config.toml
n_layer = 15
norm_eps = 1e-05
attn_scale = 0.177
parallel_block = false
init_std_up = 0.0972
decay_fraction = 1.0
final_lr_fraction = 0.1
train_tokens = 357500000
steps = 5456
dataset = "wikipedia_en"
Each number is 50 + 15 x the weight over its row's rms, rounded and kept within 0 to 99. Layers, rows and columns count from 0. The size before them is the row's rms in percent of the matrix's.

# layer 3 attention value, 96x96, rms 0.0674, rows 0-33, columns 0-95
122:42 26 53 62 63 28 57 80 73 48 45 34 30 64 49 64 46 77 54 34 27 48 23 84 43 82 56 53 38 52 63 64 42 80 30 52 29 53 77 20 82 39 54 41 71 31 44 70 50 62 70 58 28 52 45 48 40 47 71 56 54 43 63 50 56 76 42 31 71 51 57 42 48 55 75 45 58 43 53 54 43 68 66 47 43 59 69 42 70 35 45 50 48 57 45 37
117:65 54 36 39 52 53 47 56 39 55 61 71 63 62 39 25 68 39 59 57 49 50 40 17 27 84 38 12 61 58 47 45 67 48 36 46 47 19 12 38 47 61 47 33 52 42 74 49 31 49 29 50 48 53 40 45 58 27 53 58 25 53 29 49 45 29 53 32 52 37 27 52 52 53 44 58 48 36 41 43 48 13 64 41 88 53 61 42 67 37 46 28 52 61 74 36
124:52 35 65 71 50 52 30 30 57 41 35 62 53 70 49 42 49 81 68 57 40 38 44 59 59 53 33 63 56 70 66 44 56 35 98 60 49 55 52 63 54 33 74 40 52 67 17 56 64 59 46 68 50 52 43 65 76 66 68 66 36 65 67 39 46 59 44 54 57 55 21 61 50 56 57 37 51 71 33 48 45 44 43 72 38 66 86 41 24 54 44 14 44 34 31 64
117:37 62 57 37 48 37 36 35 55 67 58 50 10 35 43 48 54 61 54 59 48 53 42 19 29 45 38 23 65 55 34 53 36 52 65 42 55 69 45 49 32 45 61 32 70 54 36 77 44 47 49 47 20 45 65 14 34 39 70 59 66 70 55 54 43 64 60 29 41 22 45 83 52 46 60 67 57 57 66 53 30 64 84 51 76 61 42 48 17 46 49 27 62 42 52 55
114:20 39 61 29 53 47 44 41 47 59 23 56 56 47 55 43 42 37 54 58 44 42 58 60 39 67 48 50 79 62 24 62 51 33 19 64 87 33 47 23 46 67 44 24 45 66 56 73 69 22 36 43 35 57 59 55 37 58 57 42 57 55 49 67 64 73 36 55 53 28 35 39 73 57 65 63 53 30 35 44 32 78 80 45 25 66 59 57 43 82 40 51 63 45 44 39
120:55 53 57 68 38 46 53 55 21 80 46 47 44 66 48 48 43 42 52 60 25 42 29 51 42 46 67 37 57 39 45 61 57 52 40 83 47 41 44 72 25 48 65 70 28 41 59 53 63 16 26 30 50 26 50 75 56 58 53 70 48 41 62 34 61 44 57 47 60 28 50 67 54 84 80 51 43 53 75 56 45 48 34 62 63 19 44 45 13 34 46 67 47 28 30 64
117:26 54 52 73 26 41 48 41 35 61 57 80 43 62 56 37 71 62 55 38 53 50 41 29 33 54 42 38 56 28 68 57 40 37 73 58 60 77 75 54 74 69 66 53 35 47 38 24 27 48 46 57 32 53 72 48 23 63 80 33 38 53 58 63 37 43 43 37 65 30 71 33 49 45 48 57 48 35 41 66 46 58 78 72 85 56 45 64 64 39 57 22 50 44 30 58
122:77 48 47 66 57 71 43 52 37 35 53 44 45 49 78 53 53 14 46 44 51 71 37 73 33 62 56 33 38 38 76 46 68 56 46 61 78 60 46 25 68 67 54 54 39 54 78 66 62 47 34 36 54 63 51 62 46 59 14 59 46 52 63 60 49 36 57 45 38 44 22 24 63 47 52 73 57 30 70 87 54 18 53 53 63 58 57 15 65 53 43 53 55 54 46 66
104:74 54 39 36 68 44 44 14 48 54 62 56 54 44 51 30 43 46 42 49 38 58 61 58 66 69 69 80 58 33 43 60 74 56 61 50 46 61 44 44 32 69 76 26 50 44 53 42 74 56 53 41 53 51 37 70 63 55 33 25 66 40 61 48 52 31 47 38 56 55 64 84 47 69 30 42 17 49 36 31 45 77 49 61 63 63 21 58 77 71 47 38 89 55 61 50
123:45 54 35 20 52 61 68 37 85 72 45 66 62 49 56 36 51 56 18 52 38 41 32 58 59 55 62 86 69 56 29 52 58 25 43 55 47 41 39 80 59 09 57 52 38 68 51 53 59 53 35 46 57 61 60 64 57 43 67 72 53 29 40 43 44 35 73 67 55 31 30 65 44 13 59 52 49 39 65 49 32 57 63 60 84 71 48 57 39 47 36 38 39 41 51 44
108:40 80 53 30 75 39 42 30 58 22 51 69 41 37 32 12 27 55 49 57 37 47 52 41 82 64 36 33 41 55 61 53 39 33 57 43 71 58 64 29 59 60 39 44 67 45 48 33 42 63 36 32 40 51 33 43 47 44 52 35 49 54 47 37 64 57 51 42 17 36 30 49 34 45 44 34 44 63 34 42 66 52 61 82 47 37 52 52 26 28 52 60 31 15 76 74
109:32 65 38 54 59 54 43 34 53 76 50 64 41 69 60 47 45 33 54 67 58 31 62 40 53 38 36 40 65 81 60 61 67 52 66 46 40 61 47 36 50 23 45 21 52 30 80 44 62 45 79 57 33 48 45 69 53 46 72 58 55 41 55 29 50 32 52 69 27 56 34 66 69 77 55 74 44 62 23 79 49 48 26 55 55 62 14 30 33 45 43 43 38 77 63 45
102:26 61 33 43 55 33 30 46 83 49 55 81 58 82 97 51 54 57 62 61 48 51 41 71 27 57 80 38 36 13 50 69 53 56 56 42 56 62 53 39 57 22 41 44 42 42 57 36 55 50 46 47 39 73 39 65 42 59 47 25 44 62 59 72 40 29 43 65 31 74 43 29 45 58 33 48 39 37 70 38 55 58 46 71 73 50 61 50 67 52 50 43 70 37 53 49
119:37 49 53 59 35 44 32 47 11 45 54 46 35 25 60 67 66 58 79 84 47 08 47 51 44 66 43 43 40 69 53 46 58 63 43 68 50 39 63 32 30 38 23 21 44 49 60 19 46 48 50 63 65 19 34 44 45 40 34 55 48 32 31 52 66 40 58 52 45 33 48 55 48 34 53 33 36 35 61 32 55 70 59 75 56 25 50 33 67 61 42 45 50 75 32 52
129:65 74 43 37 47 35 58 54 62 64 61 49 50 47 64 30 65 62 52 52 45 39 21 60 53 44 51 19 38 74 48 41 47 58 58 89 54 74 19 35 39 34 49 52 45 29 67 44 55 61 39 28 30 94 54 62 71 72 69 56 46 42 65 38 45 90 44 45 43 40 60 44 43 34 66 42 54 40 46 23 43 48 50 43 56 34 44 73 55 27 58 63 73 54 42 71
132:63 24 36 42 43 63 64 69 65 39 43 51 59 47 53 58 31 39 72 51 66 40 48 39 50 52 49 56 65 48 27 62 50 49 61 56 68 52 28 53 46 58 69 81 45 33 27 29 25 49 37 88 44 45 40 62 63 40 54 82 35 48 74 50 66 79 43 47 48 28 53 59 80 73 22 47 58 36 47 81 67 50 40 40 59 40 77 68 57 55 47 30 26 55 39 70
123:32 80 57 43 45 86 58 60 26 54 40 59 37 39 30 60 34 29 38 45 53 68 55 42 66 62 23 42 61 73 31 47 60 59 26 35 38 44 52 29 70 59 58 31 50 59 28 32 22 51 41 56 57 58 39 90 53 58 66 58 84 54 51 66 36 24 44 59 72 55 76 42 62 60 25 39 34 55 57 35 55 51 42 49 42 55 46 40 28 43 48 24 45 51 32 30
106:53 63 59 34 70 22 71 30 53 37 46 39 43 32 17 86 31 14 37 51 35 54 60 36 59 60 46 65 45 43 59 59 59 61 58 42 69 56 38 43 58 51 39 54 43 51 54 63 40 43 57 50 54 18 41 65 62 71 78 43 41 46 66 63 59 40 45 36 51 21 33 33 17 70 41 47 48 63 52 55 30 50 56 55 58 48 69 34 56 34 36 49 39 39 16 12
115:52 35 60 68 82 24 38 24 45 66 44 43 44 31 72 46 40 60 75 14 44 85 44 43 42 64 47 60 40 43 56 34 61 66 48 63 59 64 29 59 47 50 33 69 56 68 45 55 36 33 23 57 63 19 39 46 35 55 48 62 38 34 40 60 51 61 50 66 44 42 36 64 31 88 44 41 43 66 36 28 53 70 57 24 68 71 45 53 49 45 52 74 53 76 58 53
100:80 26 62 50 55 30 54 70 72 53 47 57 53 66 34 46 48 32 37 42 49 85 61 52 54 38 27 69 60 63 40 61 45 55 78 52 58 31 77 36 60 36 08 60 29 53 49 35 53 53 61 34 72 78 37 62 73 48 47 52 41 38 79 57 65 50 53 43 54 77 19 43 49 54 51 42 41 61 64 44 40 64 70 76 51 38 64 34 71 58 56 41 54 63 71 51
114:47 80 52 35 57 28 56 33 51 58 46 58 47 46 57 75 60 58 30 32 70 72 64 46 59 42 51 77 38 43 68 63 44 44 64 59 67 42 54 31 30 61 87 44 56 59 38 15 43 35 24 73 31 54 51 20 68 48 39 47 71 53 60 67 43 52 51 52 71 65 62 51 64 75 74 60 67 65 64 42 68 63 71 16 54 39 56 64 58 53 42 28 59 55 71 54
112:46 44 59 64 29 50 58 35 42 58 25 55 54 38 50 45 39 51 40 51 92 57 48 25 59 44 52 36 51 45 34 47 48 69 66 61 40 57 49 59 28 33 14 84 40 66 51 47 59 29 52 32 55 47 32 68 69 68 56 31 33 35 38 33 73 45 36 31 55 79 55 34 65 53 56 55 68 58 15 39 44 55 82 59 66 45 50 60 74 52 54 48 57 29 50 13
121:56 55 54 61 80 59 49 29 36 46 29 53 49 27 31 35 53 47 68 57 63 75 62 71 34 35 67 26 82 46 43 66 71 62 49 68 65 29 76 70 24 51 37 41 62 41 42 46 61 59 44 56 78 48 43 37 43 34 41 47 51 55 54 35 64 58 62 55 53 40 47 39 50 49 44 71 48 74 68 33 21 31 52 57 68 11 81 60 68 34 45 60 43 68 35 55
111:50 62 30 37 46 50 45 38 23 50 36 15 58 45 56 58 55 35 44 79 57 49 51 56 54 63 55 47 29 29 54 55 04 71 38 71 44 36 28 51 44 57 82 58 43 64 45 65 64 77 34 64 48 65 34 74 70 53 33 57 39 50 54 43 43 51 42 34 48 56 46 44 62 79 38 52 64 53 56 35 14 40 60 79 44 55 53 39 31 51 53 75 57 72 21 40
115:68 77 56 59 60 35 21 50 62 66 45 35 34 48 57 71 54 66 40 49 32 43 66 45 33 26 50 49 49 45 54 48 58 61 51 57 32 58 42 43 45 61 61 80 45 12 84 41 45 11 46 53 41 69 54 32 37 25 49 71 75 44 29 55 41 59 63 48 55 55 63 31 46 57 39 67 60 75 62 66 52 50 57 64 60 57 77 51 57 75 37 83 33 54 74 38
125:84 63 39 56 76 35 42 74 58 27 68 40 59 56 53 53 47 54 58 50 46 57 54 60 55 39 74 41 68 50 44 49 42 59 59 34 57 32 46 56 50 45 32 77 72 48 63 36 55 41 84 45 17 67 58 54 08 30 49 69 57 47 27 83 37 55 47 54 33 53 52 55 76 34 73 48 38 58 41 52 46 40 30 76 52 14 36 55 49 46 34 38 41 41 44 26
124:53 57 60 63 32 39 56 56 56 54 49 49 30 61 68 36 54 05 30 49 63 30 52 39 44 45 48 49 40 48 73 33 58 39 43 53 93 40 47 39 61 55 32 36 47 22 40 72 29 70 59 54 43 44 54 41 30 23 65 58 37 51 65 39 51 61 21 40 53 75 72 48 51 23 32 41 63 28 56 72 83 62 52 59 53 52 85 59 64 31 50 52 39 52 61 38
116:51 39 08 35 58 59 42 61 65 43 85 38 43 49 46 52 58 48 47 79 68 58 57 66 51 45 12 65 50 45 66 64 68 68 43 72 27 40 42 57 66 33 43 30 75 49 48 48 62 48 34 48 41 50 79 55 37 84 43 71 53 43 42 40 63 58 44 56 50 55 68 67 41 85 72 52 65 50 73 48 48 54 30 59 52 48 30 62 56 65 43 60 67 20 59 28
122:54 58 46 22 57 25 61 45 55 48 38 58 68 58 28 90 30 43 41 47 28 49 56 34 14 53 19 53 57 58 63 69 42 50 32 64 40 49 61 58 59 67 58 34 32 58 52 39 66 27 62 62 52 54 56 43 75 46 66 61 39 99 32 48 40 26 43 58 44 62 56 54 47 43 71 47 55 11 50 55 56 51 30 64 27 59 40 61 40 33 39 43 62 63 57 49
114:64 43 56 49 50 65 37 18 67 56 58 40 56 63 58 57 71 40 73 28 57 44 46 45 32 44 52 50 56 58 53 55 56 60 33 36 41 66 39 42 68 47 51 26 47 31 63 56 32 44 59 71 65 52 58 52 49 42 65 05 41 31 42 51 49 31 71 52 49 41 41 43 56 73 41 32 35 26 76 57 36 47 48 42 52 26 25 55 24 54 42 52 00 61 45 55
121:56 36 51 40 39 62 28 64 53 36 59 46 44 62 85 60 77 64 48 49 81 76 52 63 68 49 62 49 35 54 64 56 45 49 67 60 48 70 32 79 42 75 33 52 58 51 50 61 89 82 45 46 55 45 54 76 60 20 73 32 57 71 62 60 52 30 66 51 57 34 59 55 49 46 42 40 48 40 56 87 68 35 48 39 35 53 44 74 40 58 28 64 55 38 31 54
122:50 55 58 38 62 45 45 70 32 51 51 37 38 40 57 28 61 25 62 60 15 50 49 26 20 40 38 50 59 33 54 55 37 48 73 61 34 42 46 42 40 14 78 64 53 57 54 42 29 66 68 40 70 42 36 39 63 62 82 37 32 56 18 62 21 32 66 30 51 55 71 41 37 48 64 54 28 54 60 72 56 44 51 17 67 40 55 45 35 29 53 54 63 45 64 48
108:62 18 56 45 47 70 62 45 72 73 40 49 56 77 64 73 40 48 36 62 14 41 50 80 34 36 39 40 50 55 48 45 67 61 47 63 44 61 42 63 41 69 73 31 54 43 74 93 75 58 80 45 61 45 42 52 56 44 54 72 57 68 46 78 50 55 25 44 59 60 56 49 61 49 50 54 36 47 70 69 59 50 37 60 31 74 67 42 36 32 25 66 49 65 52 47
102:67 22 39 40 36 74 79 72 33 34 78 49 61 60 54 38 64 35 65 72 82 16 53 57 55 48 35 36 50 52 40 38 35 47 28 59 46 50 55 46 66 47 39 54 35 28 57 51 33 73 57 38 51 59 21 59 64 58 60 72 48 33 48 66 39 49 41 45 62 51 42 36 65 50 38 48 49 24 43 60 53 62 45 13 58 47 32 39 79 73 57 35 53 57 19 28